config.yaml
n_layer: 8
d_model: 128
activation: "silu"
norm_eps: 1e-05
attn_scale: 0.125
init_std_qkv: 0.0384
init_std_o: 0.0
init_std_down: 0.0
decay_shape: "linear"
batch_tokens: 65536
train_tokens: 125500000
steps: 1915
Each number is 200 + 40 x the weight over its row's rms, rounded and kept within 0 to 999. Layers, rows and columns count from 0. The size before them is the row's rms in percent of the matrix's.

# v: layer 2 attention value, 128x128, rms 0.251, rows 43-63, columns 64-127
# o: layer 2 attention output (transposed), 128x128, rms 0.208, rows 43-63, columns 64-127
# q: layer 2 attention query, 128x128, rms 0.11, rows 64-95, columns 64-127
# k: layer 2 attention key, 128x128, rms 0.113, rows 64-94, columns 64-127
v43,116,202,209,184,98,146,135,168,218,144,169,227,210,225,188,242,223,147,192,234,234,221,156,168,183,118,170,211,248,219,181,144,186,214,263,221,178,231,143,129,241,211,219,233,175,177,198,224,129,190,180,213,201,166,208,163,180,159,205,198,213,220,182,181,192
o43,109,221,186,214,281,182,296,170,138,237,211,196,195,187,156,183,154,183,213,214,178,177,205,204,203,281,225,211,157,208,218,203,184,137,173,180,172,200,223,252,168,183,168,221,205,219,211,167,223,173,176,182,217,194,171,255,181,231,185,241,218,178,209,210,253
v44,113,299,259,191,221,143,229,260,155,198,233,150,249,173,286,252,145,227,174,214,226,207,263,248,183,204,213,205,209,162,169,75,242,203,240,205,186,217,217,173,150,144,163,197,238,199,266,172,225,182,233,174,165,158,258,222,205,147,200,170,181,238,204,169,206
o44,111,162,160,279,224,200,197,169,184,198,160,197,208,183,166,181,245,238,237,166,223,185,193,196,218,184,136,212,193,285,262,299,202,255,204,244,192,200,197,244,248,247,226,247,150,186,152,208,133,173,161,160,261,253,180,153,171,229,221,218,218,182,212,261,257
v45,102,221,197,189,150,190,221,252,292,218,166,187,251,175,215,232,144,281,183,240,105,202,182,149,200,208,193,169,160,231,200,221,234,193,163,213,209,119,299,144,163,199,205,220,217,203,145,146,165,107,261,204,261,215,165,224,178,238,256,223,196,232,209,243,193
o45,102,138,171,184,179,262,188,152,110,181,215,240,230,240,181,166,236,137,224,183,232,131,279,255,139,186,173,205,208,236,206,214,199,214,256,168,222,221,180,269,196,206,238,155,216,205,171,254,255,251,157,178,138,207,209,163,224,114,141,157,256,234,247,169,192
v46,146,174,225,145,131,161,222,205,183,149,152,218,213,186,212,178,251,204,179,163,216,165,195,158,103,198,268,158,207,241,98,171,214,167,227,169,230,161,191,219,121,151,188,213,203,180,292,247,146,169,161,244,220,149,263,169,249,184,188,242,215,258,202,145,239
o46,141,260,152,196,236,176,209,159,198,230,216,170,187,210,129,209,126,202,262,242,218,212,228,243,298,243,161,265,220,190,275,195,196,238,194,176,190,246,146,193,266,284,187,204,173,221,160,158,184,202,195,190,221,201,237,192,60,198,261,165,147,145,212,318,184
v47,137,263,128,189,136,200,154,148,147,289,172,163,216,272,213,136,236,210,191,238,200,129,156,201,226,145,207,212,207,185,149,195,112,243,180,217,190,182,186,137,234,181,198,162,151,229,122,106,236,215,158,175,175,192,197,175,192,214,175,213,231,213,233,253,214
o47,140,110,236,246,233,236,227,198,260,140,251,217,200,175,222,205,142,182,185,158,199,216,191,154,178,234,227,242,170,154,206,204,302,151,208,121,216,196,158,201,120,195,168,235,208,170,220,223,178,175,259,218,181,247,207,237,225,228,226,158,199,218,162,132,205
v48,151,160,182,176,202,262,277,157,260,139,219,231,215,263,184,200,285,185,183,165,213,254,169,208,152,166,222,248,181,249,133,208,241,204,228,189,244,226,163,156,206,162,230,141,169,216,195,225,203,176,189,156,203,177,227,240,180,183,286,209,218,196,241,111,149
o48,141,242,209,214,191,116,168,276,176,231,186,220,164,177,235,217,133,228,200,275,245,172,244,168,234,248,222,158,226,115,324,153,188,197,202,202,188,157,221,247,166,274,201,259,177,196,211,126,244,205,189,176,241,225,232,186,183,225,159,251,154,246,183,205,221
v49,143,192,188,198,196,276,239,245,245,189,182,230,172,147,189,195,149,220,155,167,153,201,243,213,161,244,213,207,260,174,193,216,178,205,146,219,218,228,179,184,166,177,193,177,195,247,259,249,162,203,196,210,147,196,140,207,219,253,172,237,155,221,209,175,145
o49,135,177,200,183,200,157,189,194,153,169,204,210,188,241,232,177,235,171,271,243,171,218,201,142,189,163,152,217,133,287,237,225,222,199,277,162,159,246,262,149,197,254,246,229,221,173,182,156,254,172,146,189,245,193,212,88,225,157,162,216,248,170,128,276,218
v50,139,210,131,152,240,203,156,167,219,259,254,89,232,231,231,201,176,251,186,186,219,261,213,214,286,157,170,343,224,163,153,176,197,259,200,264,174,196,188,117,213,206,269,173,254,170,165,200,198,165,253,163,192,215,194,249,136,192,180,200,203,225,246,203,193
o50,139,182,222,296,191,246,242,269,212,135,224,267,265,214,201,158,204,184,224,249,209,194,195,174,221,238,224,102,143,230,244,222,202,180,180,128,218,171,204,192,234,179,146,217,140,188,183,199,247,208,164,228,201,218,200,189,260,209,244,218,190,188,186,160,193
v51,153,221,151,222,201,157,138,211,201,241,177,243,263,204,201,190,169,207,268,236,113,204,161,140,227,265,236,193,228,200,182,186,212,143,193,270,198,169,270,243,179,214,251,273,231,122,173,227,220,175,211,237,235,292,184,265,154,231,219,236,201,193,192,244,166
o51,144,138,190,141,186,210,281,205,204,153,233,161,141,193,203,228,190,221,148,142,274,175,243,202,166,156,183,198,128,216,186,254,134,247,196,159,224,154,163,196,230,224,168,138,209,278,182,264,210,245,194,180,151,144,212,205,202,121,177,157,191,208,205,182,204
v52,114,194,225,176,156,174,169,123,179,219,187,174,187,218,206,246,214,237,277,205,246,203,216,198,219,132,171,187,188,96,257,185,195,187,254,202,161,224,257,231,194,179,177,139,144,210,210,181,217,256,210,180,186,224,200,144,240,188,167,212,149,193,125,241,252
o52,114,229,176,248,270,231,201,217,233,182,224,222,242,144,190,179,202,98,132,172,233,232,240,219,226,216,238,229,157,225,76,254,207,173,177,234,154,198,146,228,205,177,232,263,241,228,185,204,158,216,245,254,253,197,189,235,220,213,281,161,238,192,291,166,176
v53,119,181,166,251,259,243,252,245,190,198,191,178,163,162,191,217,171,165,139,193,211,210,216,252,211,195,166,258,202,210,240,188,192,273,160,200,191,216,190,207,187,231,231,145,245,180,199,183,148,192,247,160,211,204,110,160,164,224,163,272,95,241,243,181,187
o53,117,198,240,222,216,181,137,207,199,231,184,231,190,229,260,213,218,249,273,209,196,243,154,166,148,223,192,162,220,242,243,214,185,138,227,196,192,238,214,150,129,140,203,202,208,180,179,258,311,205,189,191,152,190,215,188,281,175,175,133,275,155,181,208,242
v54,137,182,180,226,145,89,164,204,163,193,251,157,205,243,258,249,183,220,169,227,188,219,224,123,255,221,183,156,166,165,214,146,221,189,209,190,170,214,160,224,211,187,241,242,175,177,186,268,297,224,233,231,232,153,266,193,225,174,216,164,202,131,251,201,198
o54,134,214,221,180,189,221,238,186,200,135,149,205,263,118,149,166,215,169,193,174,249,191,199,302,185,169,237,198,238,229,177,224,208,218,170,228,193,185,270,240,218,235,168,235,220,230,181,208,92,205,162,219,151,184,185,209,160,249,261,234,165,255,186,220,316
v55,132,192,169,245,203,152,177,272,153,196,154,202,214,273,232,213,258,239,245,198,240,102,157,157,185,177,231,199,218,204,179,186,193,208,258,186,227,210,195,176,201,178,188,237,188,196,299,242,195,216,217,227,225,146,253,204,197,170,230,218,149,225,306,137,159
o55,126,192,222,163,186,188,207,141,264,198,211,202,164,155,136,200,177,201,274,237,238,281,229,202,187,240,131,218,198,173,249,216,241,233,144,189,156,183,191,235,203,196,139,224,190,181,151,132,170,234,206,183,135,292,153,224,148,235,210,187,208,196,178,269,240
v56,148,163,193,261,180,102,185,188,153,229,160,217,210,253,260,222,200,144,240,203,247,202,210,194,203,158,200,188,167,209,188,205,248,212,239,249,159,222,194,212,185,176,189,244,222,104,251,283,186,160,203,223,249,187,223,197,169,174,259,202,163,160,140,135,224
o56,154,265,192,184,227,231,253,198,251,192,251,153,231,164,134,157,203,189,225,202,244,234,174,184,208,216,176,172,269,209,245,178,174,210,148,163,210,138,212,221,244,107,129,191,207,247,127,168,185,241,189,167,133,205,194,209,171,200,217,241,197,175,263,218,176
v57,114,226,162,180,173,183,127,245,156,188,271,123,228,179,224,216,233,323,110,212,167,208,216,106,196,196,180,210,184,195,225,165,182,207,244,238,221,208,180,157,211,210,226,213,210,208,202,205,110,188,191,218,316,134,240,211,219,199,269,159,226,242,225,175,164
o57,112,178,265,182,162,204,277,186,222,204,96,230,216,222,179,170,165,128,326,229,241,157,176,291,204,231,199,207,246,225,257,200,215,241,189,135,172,182,278,227,171,189,194,209,197,178,199,240,220,224,221,175,112,251,175,196,175,206,146,231,199,197,199,228,260
v58,123,259,197,185,189,213,176,159,191,208,194,163,107,258,170,202,177,206,174,215,187,232,266,276,184,144,136,168,284,213,218,208,141,174,215,291,161,176,232,161,160,168,191,174,189,192,262,155,143,138,226,206,188,154,163,188,239,247,226,150,210,226,121,218,194
o58,119,139,184,225,234,169,205,171,230,266,234,210,337,207,247,157,167,195,240,157,185,180,170,113,139,256,234,216,160,194,200,202,229,221,232,73,185,251,181,183,196,159,200,242,205,225,180,272,259,289,194,205,225,229,159,178,182,150,193,209,234,202,240,200,198
v59,104,175,258,163,187,172,213,191,225,193,181,130,131,174,185,187,181,219,291,212,131,163,208,195,216,198,145,211,247,201,242,278,189,183,199,227,211,173,226,292,222,209,264,185,176,196,168,168,168,238,232,213,236,283,147,182,246,186,213,191,197,189,107,228,239
o59,102,229,180,228,236,211,201,162,230,233,220,282,234,186,210,225,205,161,124,179,259,268,215,254,198,216,158,198,172,177,81,188,173,193,227,191,145,216,155,136,185,196,188,227,218,283,238,243,236,240,211,210,170,175,156,254,233,176,179,182,267,227,265,181,164
v60,130,214,221,220,199,194,238,166,205,226,143,249,212,186,195,147,204,211,208,171,242,142,214,214,164,136,251,210,275,88,180,207,207,158,190,263,215,225,188,194,136,157,207,146,221,180,168,221,275,208,219,213,222,237,154,201,182,192,183,195,120,305,148,224,212
o60,120,162,117,227,251,198,144,228,214,163,303,131,124,220,174,201,152,178,227,194,207,278,223,145,171,227,138,190,119,265,185,189,176,212,235,146,178,197,177,180,208,214,233,282,211,222,173,202,153,215,197,174,194,216,204,192,234,185,234,201,231,148,228,202,185
v61,144,173,195,178,136,196,167,234,182,198,208,208,122,227,188,163,196,261,166,223,166,141,231,166,200,211,193,214,311,141,197,173,146,216,202,171,201,201,188,144,208,181,133,216,171,312,218,177,129,229,216,163,198,206,147,189,238,195,228,209,142,233,254,226,183
o61,145,188,230,191,201,253,176,221,238,170,165,191,208,160,228,237,212,180,232,203,239,296,224,247,134,231,142,227,89,232,207,262,237,135,248,151,165,251,176,208,180,162,241,206,245,116,180,208,238,188,191,283,168,191,165,216,226,255,183,169,261,216,177,220,215
v62,100,158,205,174,205,152,283,189,206,205,119,169,99,193,317,254,207,170,198,215,172,217,230,181,225,230,265,172,195,289,169,166,167,253,257,191,138,247,200,194,170,120,184,205,238,180,270,141,175,247,217,215,274,192,178,192,185,191,149,209,263,233,172,172,157
o62,099,208,149,233,305,203,159,226,173,238,238,168,238,232,179,234,228,196,257,206,185,230,160,229,181,181,194,251,227,147,223,188,208,114,126,171,270,257,202,175,200,177,218,226,135,188,159,226,225,174,172,183,171,178,171,162,184,175,240,146,166,133,255,204,219
v63,106,231,170,230,199,281,223,247,152,197,185,272,185,245,185,194,197,211,149,184,203,215,223,155,234,236,311,183,207,236,176,188,163,279,245,208,218,202,176,131,181,212,164,212,241,241,207,201,177,216,172,196,190,125,162,203,228,255,120,156,180,220,296,187,173
o63,103,167,231,167,221,186,186,179,268,223,171,113,209,229,216,206,195,190,293,214,171,233,165,166,142,170,138,234,144,177,271,190,278,186,175,121,187,250,212,215,201,167,212,167,192,100,213,225,278,107,176,168,111,257,238,202,167,194,194,194,195,203,141,238,186
q64,120,164,139,193,225,194,202,213,210,177,200,262,183,184,263,231,173,209,217,258,237,188,276,98,280,167,305,141,246,147,205,275,141,166,159,154,177,245,233,167,171,165,207,201,157,185,217,179,210,218,244,249,168,291,196,233,220,202,168,206,208,199,208,185,218
k64,129,193,181,262,163,172,166,194,247,185,256,216,193,196,221,254,254,296,192,221,256,165,237,319,222,199,207,174,161,201,167,210,86,214,232,198,230,246,139,243,173,217,148,176,183,179,249,215,170,229,184,193,234,164,193,156,243,186,203,310,222,179,248,198,218
q65,129,156,209,265,135,207,213,132,206,215,143,215,196,214,231,247,177,232,157,276,201,149,257,304,245,229,206,198,249,263,222,224,195,203,89,227,228,211,212,179,150,214,164,141,209,233,275,199,253,252,222,210,157,197,217,225,211,224,214,196,183,194,182,201,221
k65,127,226,221,198,139,172,165,187,235,199,260,138,196,239,191,118,228,185,209,183,125,192,141,250,166,207,210,167,241,207,190,197,232,205,204,83,266,185,235,216,151,168,224,232,208,274,244,254,248,139,205,277,274,202,210,238,194,133,231,242,264,218,162,235,125
q66,120,191,248,205,197,178,160,203,183,226,139,128,202,176,191,257,193,220,221,254,168,206,198,172,181,220,201,240,206,220,199,195,199,223,120,165,214,184,213,134,184,200,164,203,192,161,242,160,190,156,154,252,115,172,282,170,202,202,244,165,199,236,172,205,186
k66,132,182,245,194,208,241,210,160,249,274,272,159,193,237,242,200,199,136,256,179,197,180,168,178,229,162,224,218,169,149,137,171,228,196,226,193,182,188,168,170,162,208,181,192,167,185,214,220,259,157,250,152,195,211,233,193,146,227,172,216,214,172,154,162,309
q67,141,240,286,168,185,200,175,295,117,147,186,204,148,143,207,207,243,266,241,210,185,180,203,276,177,193,202,185,211,227,189,163,119,196,284,122,119,265,193,209,214,254,224,209,210,193,169,218,137,235,141,217,278,156,113,188,179,198,164,141,213,208,186,215,186
k67,134,144,168,165,206,257,214,232,183,180,164,168,211,231,267,192,221,249,155,189,244,178,177,177,224,196,131,191,161,211,130,164,253,180,206,254,168,210,184,275,158,139,174,193,233,196,184,252,170,129,120,228,150,174,148,185,241,152,131,217,110,206,176,244,176
q68,115,168,138,194,274,223,199,188,184,198,156,293,171,235,256,196,160,241,122,245,155,159,168,189,189,199,228,205,195,224,169,213,270,129,203,262,160,206,241,184,172,167,218,152,177,181,291,130,318,243,216,288,246,168,261,205,234,174,194,264,205,162,186,176,206
k68,120,215,228,198,184,92,155,200,203,247,206,91,205,217,229,195,212,211,250,173,196,245,179,218,165,234,233,176,173,238,203,241,97,190,202,173,171,238,255,164,186,114,198,150,202,194,139,194,230,243,192,235,216,203,145,172,226,194,190,184,247,189,158,205,139
q69,130,261,207,239,267,193,215,198,136,232,170,185,221,211,235,172,246,217,274,207,224,208,144,205,173,168,196,179,165,143,176,192,255,262,234,212,132,206,220,185,197,204,173,156,153,144,246,133,282,120,152,189,192,202,260,288,173,224,156,223,187,228,211,216,240
k69,124,169,285,177,193,208,135,83,195,213,187,147,206,183,166,190,186,236,215,184,281,201,237,228,154,203,183,160,160,224,164,248,183,191,170,250,183,217,247,238,214,236,170,162,192,168,142,171,262,300,239,199,144,154,202,101,207,184,216,237,167,257,236,227,259
q70,121,167,231,208,165,224,172,201,207,228,232,259,183,163,182,183,120,172,179,181,166,253,226,253,222,180,221,108,254,188,108,238,219,252,210,249,160,196,192,188,116,185,140,179,149,190,245,225,214,252,242,224,164,248,172,225,190,148,243,214,255,221,269,177,225
k70,121,209,121,209,169,191,178,203,228,186,266,218,204,256,210,227,155,194,76,189,193,205,104,183,267,268,167,229,137,131,219,182,203,163,195,193,189,240,183,234,147,230,205,195,201,279,225,145,240,237,189,151,180,207,232,274,287,227,198,212,250,244,158,113,230
q71,129,218,175,188,180,263,263,211,199,214,261,144,181,194,159,135,198,230,124,195,181,246,193,148,255,283,272,191,180,221,181,183,174,187,230,264,156,176,285,167,179,199,248,112,260,239,164,144,197,192,155,216,225,162,193,251,205,223,141,183,247,180,203,133,201
k71,135,207,277,200,174,159,228,151,182,216,213,173,184,186,214,199,215,219,138,201,215,196,194,95,199,187,193,230,177,249,164,182,200,197,223,207,173,106,213,192,182,156,148,227,255,210,178,120,237,146,186,184,300,196,160,218,188,188,196,267,154,258,245,215,180
q72,124,203,244,221,217,235,193,169,252,284,134,282,215,150,179,206,166,184,210,201,200,177,226,218,199,179,128,289,182,165,162,213,187,201,196,227,175,188,246,153,181,275,204,169,149,179,218,300,139,227,275,134,214,236,217,176,178,226,262,208,234,151,179,192,264
k72,125,193,240,120,134,177,242,260,147,196,194,228,238,277,183,270,166,235,99,158,154,200,175,224,141,176,222,194,264,213,277,182,212,184,267,219,174,181,179,141,272,194,217,167,212,114,253,205,242,276,241,187,202,204,172,264,265,155,185,227,198,230,201,284,229
q73,109,262,165,209,144,169,201,262,220,227,201,211,216,229,107,251,187,216,136,248,219,198,234,219,230,225,176,183,248,243,305,175,220,155,212,237,246,179,177,193,194,206,162,183,223,162,210,190,148,218,281,204,171,247,206,228,206,280,239,177,53,191,192,179,261
k73,111,156,177,252,194,303,243,182,175,226,211,203,158,211,115,170,233,237,238,205,109,193,168,214,128,210,189,124,243,176,236,192,173,197,211,221,239,203,185,163,324,217,178,177,201,210,229,179,284,159,235,305,155,280,272,230,146,98,220,145,207,203,251,233,210
q74,118,223,263,240,216,201,224,144,197,193,176,237,254,282,162,161,164,293,203,175,293,182,211,216,215,256,217,143,186,203,222,241,148,208,160,239,224,203,246,219,181,169,179,208,125,185,155,179,206,178,189,211,187,191,212,256,193,207,179,183,177,192,202,233,153
k74,126,222,251,189,206,234,258,200,223,132,211,217,194,197,196,168,184,242,104,246,251,254,193,200,174,207,154,220,247,233,188,211,252,201,162,107,215,235,191,194,196,306,152,193,252,194,167,219,232,198,210,233,133,231,259,192,275,191,175,221,228,137,197,120,138
q75,138,234,209,233,174,251,235,211,230,176,221,160,302,143,226,135,270,150,218,185,213,220,171,198,256,161,286,199,229,193,201,149,187,220,203,186,246,216,227,246,204,195,198,236,255,207,141,217,179,229,245,219,213,215,184,242,159,270,215,217,211,198,229,164,212
k75,130,142,249,243,195,171,164,200,200,220,139,223,241,234,126,179,211,251,174,228,174,249,199,196,181,191,143,150,215,200,225,240,207,201,141,160,244,209,182,207,283,184,145,174,192,145,246,183,122,198,220,205,232,283,228,199,219,159,243,201,182,206,177,223,191
q76,122,231,245,251,215,239,164,248,207,162,242,226,128,188,188,185,213,253,224,209,166,211,216,323,177,197,155,218,183,247,263,152,199,241,175,211,166,207,217,188,254,289,265,187,222,268,185,168,183,190,211,183,195,184,242,210,170,189,307,138,221,231,230,241,209
k76,114,144,195,147,170,188,316,197,182,150,157,230,176,226,197,174,219,238,244,238,212,212,172,244,264,209,259,109,96,184,245,190,227,178,251,160,223,192,204,233,195,129,219,238,196,258,189,259,173,182,218,202,186,207,235,228,145,180,199,164,119,213,190,216,193
q77,120,227,182,213,255,161,155,214,146,239,156,159,178,268,118,140,259,234,259,147,239,179,270,265,238,162,175,129,213,247,218,239,192,181,208,276,152,276,223,189,220,219,202,195,160,136,171,157,247,114,119,224,137,286,228,179,212,225,204,198,167,124,203,237,228
k77,127,182,251,215,240,277,216,213,245,177,227,187,208,189,204,148,165,246,189,202,259,184,170,220,57,231,217,143,221,127,198,160,192,193,250,209,138,145,215,210,237,176,235,180,209,234,240,204,267,234,176,160,185,192,216,190,203,239,184,166,265,210,202,235,124
q78,124,141,121,198,160,269,277,254,183,213,126,220,250,189,162,188,273,123,127,229,192,278,216,272,140,209,184,226,219,204,167,172,237,239,238,94,203,176,197,191,282,206,129,211,213,164,237,230,195,254,157,257,161,176,145,224,210,132,204,232,225,200,201,221,170
k78,128,178,120,235,196,271,195,202,270,241,150,261,238,217,233,236,218,157,222,207,127,207,178,149,198,193,257,280,259,157,192,156,202,202,239,195,235,206,212,223,158,187,216,197,178,218,176,278,147,197,138,202,237,221,202,223,198,248,123,176,187,216,191,237,140
q79,108,196,201,215,174,202,185,152,136,171,151,216,201,188,253,258,201,254,254,212,141,166,203,201,212,225,224,115,210,327,218,213,257,156,195,254,228,181,166,232,148,192,147,153,197,201,185,182,166,159,243,147,151,236,198,188,237,266,210,134,128,140,255,201,179
k79,123,161,248,236,214,234,287,147,277,210,237,179,217,235,194,142,222,189,150,192,244,122,203,252,191,183,211,195,177,171,161,235,294,199,205,221,203,204,263,135,255,291,205,160,174,202,280,195,274,155,262,240,208,223,228,196,224,230,273,154,198,218,136,190,174
q80,153,213,253,148,187,159,202,135,199,207,174,204,154,178,164,198,108,230,205,180,283,122,222,231,183,257,179,212,215,295,196,229,207,134,263,149,205,147,109,241,158,269,203,185,242,253,185,248,219,264,216,186,230,245,174,186,199,190,199,179,197,272,189,245,241
k80,139,160,258,146,159,175,218,265,139,207,109,173,223,165,282,198,173,181,215,196,169,167,200,179,201,224,208,177,207,168,246,192,246,169,169,205,159,185,199,177,163,247,192,167,208,237,221,233,249,260,292,227,221,229,176,234,246,160,182,167,180,201,198,266,153
q81,107,221,190,182,237,220,189,326,249,131,225,217,235,241,183,127,190,193,175,232,142,256,148,193,176,180,204,200,209,118,191,162,188,204,185,186,150,205,220,167,222,147,168,172,202,195,241,187,179,120,225,171,301,254,177,234,164,178,189,185,214,203,230,164,172
k81,119,135,146,194,140,162,168,171,174,203,183,191,196,216,186,193,293,257,186,227,178,255,200,144,174,205,177,215,153,268,232,280,163,246,196,187,250,178,158,259,172,180,282,184,170,191,102,178,185,189,213,188,246,184,253,189,174,196,128,138,204,225,194,208,242
q82,106,198,281,217,156,240,215,200,192,239,218,168,217,133,167,178,230,250,234,123,153,205,160,267,206,141,116,121,255,213,135,247,225,152,251,212,218,212,207,196,213,189,188,260,246,192,208,239,102,176,157,183,179,149,240,222,179,181,167,156,205,181,200,218,158
k82,118,143,180,116,223,206,148,274,255,172,174,201,149,280,184,193,195,208,170,269,215,186,220,151,236,202,230,229,186,196,187,228,245,170,227,177,132,114,209,194,276,217,264,245,209,225,246,149,230,140,153,235,211,226,258,236,252,158,210,187,201,241,240,222,167
q83,118,296,90,174,169,302,219,165,217,233,156,246,215,147,159,201,226,166,228,182,259,249,233,229,174,272,187,204,223,260,173,250,193,201,232,204,232,207,106,244,191,193,154,185,197,163,193,198,225,252,206,236,176,194,192,192,106,207,219,156,162,130,160,183,206
k83,124,154,203,168,215,336,125,247,206,211,244,157,186,184,237,185,182,182,186,221,166,224,130,189,184,225,225,273,190,197,132,196,230,166,208,179,193,219,164,136,290,188,197,191,238,192,242,141,142,208,232,180,123,202,191,227,170,176,206,189,202,185,214,227,120
q84,125,152,122,181,280,180,175,223,170,207,149,161,179,125,237,215,137,226,170,200,183,196,175,184,205,228,166,142,200,190,212,212,185,208,284,180,255,197,208,242,164,241,192,224,211,251,202,198,168,186,250,163,221,218,199,161,192,184,164,220,149,249,236,228,158
k84,130,220,191,230,184,229,286,173,220,167,190,262,213,222,231,107,209,185,172,221,229,105,200,207,155,242,173,213,223,210,171,260,215,168,236,231,95,234,222,178,202,186,221,98,231,236,183,208,243,247,206,291,149,246,136,254,247,163,180,153,216,110,275,219,156
q85,130,226,189,199,216,206,198,168,169,195,187,239,200,146,231,195,201,236,150,187,232,169,265,243,226,268,240,168,157,218,169,189,122,141,125,237,179,175,204,194,170,160,223,205,182,214,216,159,295,204,172,190,283,150,244,185,163,218,162,116,220,211,205,229,258
k85,134,182,167,238,223,100,164,156,193,223,248,214,178,163,134,188,342,214,203,164,177,202,198,247,230,172,197,235,134,257,214,212,227,245,222,85,217,202,175,134,119,207,216,238,272,234,174,193,253,123,213,279,185,201,206,193,231,242,188,206,187,197,201,193,167
q86,124,226,192,153,272,58,206,204,183,244,200,159,160,220,202,237,177,182,226,144,238,235,241,202,163,206,165,206,176,238,193,250,158,151,168,231,286,190,244,164,150,249,206,162,244,237,93,207,184,162,231,157,234,241,216,136,187,246,241,234,187,172,210,219,216
k86,118,240,239,219,197,182,194,174,182,180,189,185,289,185,231,147,265,222,230,189,195,170,172,203,167,280,209,136,165,167,238,262,180,170,296,257,162,171,232,220,228,226,145,183,170,257,198,260,287,256,162,166,250,252,165,132,185,189,184,177,201,234,223,235,192
q87,131,218,167,157,246,165,214,284,185,155,181,175,128,184,150,205,165,206,146,137,267,223,217,261,226,212,132,189,172,221,176,165,137,177,186,120,264,240,152,198,161,235,171,248,200,298,167,178,207,220,168,207,240,206,229,207,258,163,294,228,243,237,178,146,201
k87,133,272,180,183,163,292,189,196,200,206,103,245,165,176,233,167,241,160,133,239,196,136,264,211,151,197,138,254,215,171,233,121,190,224,202,231,252,173,145,224,204,208,201,185,211,246,158,265,176,199,209,180,246,223,225,235,233,260,134,240,169,253,226,196,160
q88,103,192,201,187,136,216,186,188,190,274,189,216,247,172,185,238,287,208,176,218,196,257,138,150,224,292,210,236,131,202,188,198,211,213,205,190,188,151,156,165,178,197,249,100,206,208,240,114,213,274,125,228,188,202,208,119,170,177,145,107,153,235,168,217,133
k88,110,246,222,256,210,192,173,242,216,167,233,177,224,168,226,257,239,219,203,149,228,168,243,122,232,138,150,233,140,249,137,178,234,234,145,258,186,200,248,171,152,272,176,210,155,166,150,214,183,169,234,133,169,189,203,191,203,152,127,274,218,196,195,200,209
q89,115,197,194,181,190,305,202,176,210,254,220,149,237,193,163,178,249,165,243,167,228,191,182,218,130,202,155,247,314,219,186,205,250,196,232,205,168,205,131,207,251,238,180,200,192,201,170,249,241,216,202,183,143,208,185,195,155,107,174,238,209,229,187,168,202
k89,124,188,227,204,233,237,96,227,202,215,240,184,243,199,176,182,183,203,152,227,173,229,146,175,169,185,192,172,215,135,197,182,243,197,192,222,213,214,218,135,251,203,197,143,251,136,252,244,214,288,185,130,143,192,231,153,205,155,226,203,243,189,213,191,161
q90,117,152,243,199,183,209,155,225,209,204,143,298,208,115,162,206,205,217,203,164,216,175,238,224,263,156,192,208,222,171,248,194,237,164,255,143,182,214,172,169,201,193,179,226,163,194,196,263,220,243,115,226,141,189,225,230,180,126,66,199,183,231,202,205,202
k90,116,203,181,157,169,171,251,160,283,191,199,199,186,207,159,181,184,170,216,184,141,178,188,199,235,222,180,246,220,92,149,164,173,234,175,243,75,233,247,182,104,228,262,209,193,167,166,221,240,201,234,285,163,156,180,218,220,165,184,167,189,213,219,242,225
q91,126,193,191,140,262,174,191,215,138,170,231,184,145,213,196,177,223,164,181,302,104,166,124,196,257,224,218,269,225,254,261,198,235,148,216,129,222,180,231,192,298,229,171,257,187,144,170,222,139,201,198,227,146,200,133,185,192,148,218,199,208,206,144,211,211
k91,118,173,236,216,259,259,166,182,217,285,226,179,185,243,172,257,163,199,271,199,192,209,203,268,199,147,257,207,181,122,196,205,144,205,169,202,168,142,272,201,197,191,210,152,153,205,283,201,182,194,198,228,191,247,209,230,120,243,198,182,170,235,253,226,124
q92,111,187,154,214,227,208,231,211,236,187,264,164,161,158,205,184,220,188,156,167,233,238,210,189,234,264,159,220,229,201,135,200,233,169,228,267,240,234,146,250,147,193,148,202,170,226,160,190,180,234,210,204,192,272,160,162,180,171,158,172,189,226,190,129,222
k92,126,262,206,236,221,112,224,269,236,283,256,148,203,211,212,218,190,233,204,203,197,159,242,137,193,186,159,176,120,218,225,134,197,181,232,218,262,186,218,204,196,172,215,269,182,204,194,125,138,211,195,149,230,248,220,220,240,131,159,175,164,245,203,201,148
q93,123,230,175,191,123,241,150,249,211,149,171,228,210,179,196,192,244,203,182,248,186,227,246,160,266,186,225,211,274,206,154,213,184,241,236,198,237,150,240,128,219,260,214,173,223,180,207,245,209,186,277,257,151,194,203,170,199,115,210,165,200,176,172,169,221
k93,133,148,224,165,156,200,192,146,279,236,238,242,189,205,296,237,183,278,177,231,173,175,173,239,192,161,220,177,194,108,180,235,216,207,220,223,177,211,229,186,173,152,247,216,158,209,274,211,236,224,230,243,211,186,240,293,136,269,178,185,207,178,231,236,191
q94,128,191,210,262,195,216,200,238,226,220,180,226,198,229,225,170,237,230,249,237,148,245,281,150,309,192,192,194,215,156,127,245,267,212,184,198,152,233,273,214,236,126,222,193,179,235,199,110,209,105,179,202,228,192,256,244,184,172,238,179,255,200,226,174,174
k94,117,210,218,186,141,229,175,215,285,225,177,166,260,214,161,216,158,245,164,150,261,156,220,216,235,97,272,243,220,200,186,208,201,272,197,219,223,146,231,240,181,219,144,192,278,234,170,185,186,142,151,239,186,178,183,252,184,247,178,219,181,248,197,169,278
q95,106,197,233,209,243,123,181,244,211,214,147,144,198,197,192,162,290,118,114,216,208,190,220,226,210,193,173,202,150,190,190,222,156,180,230,136,214,153,250,162,253,258,185,266,205,216,222,185,267,131,154,232,271,246,212,214,193,212,170,167,213,298,158,192,190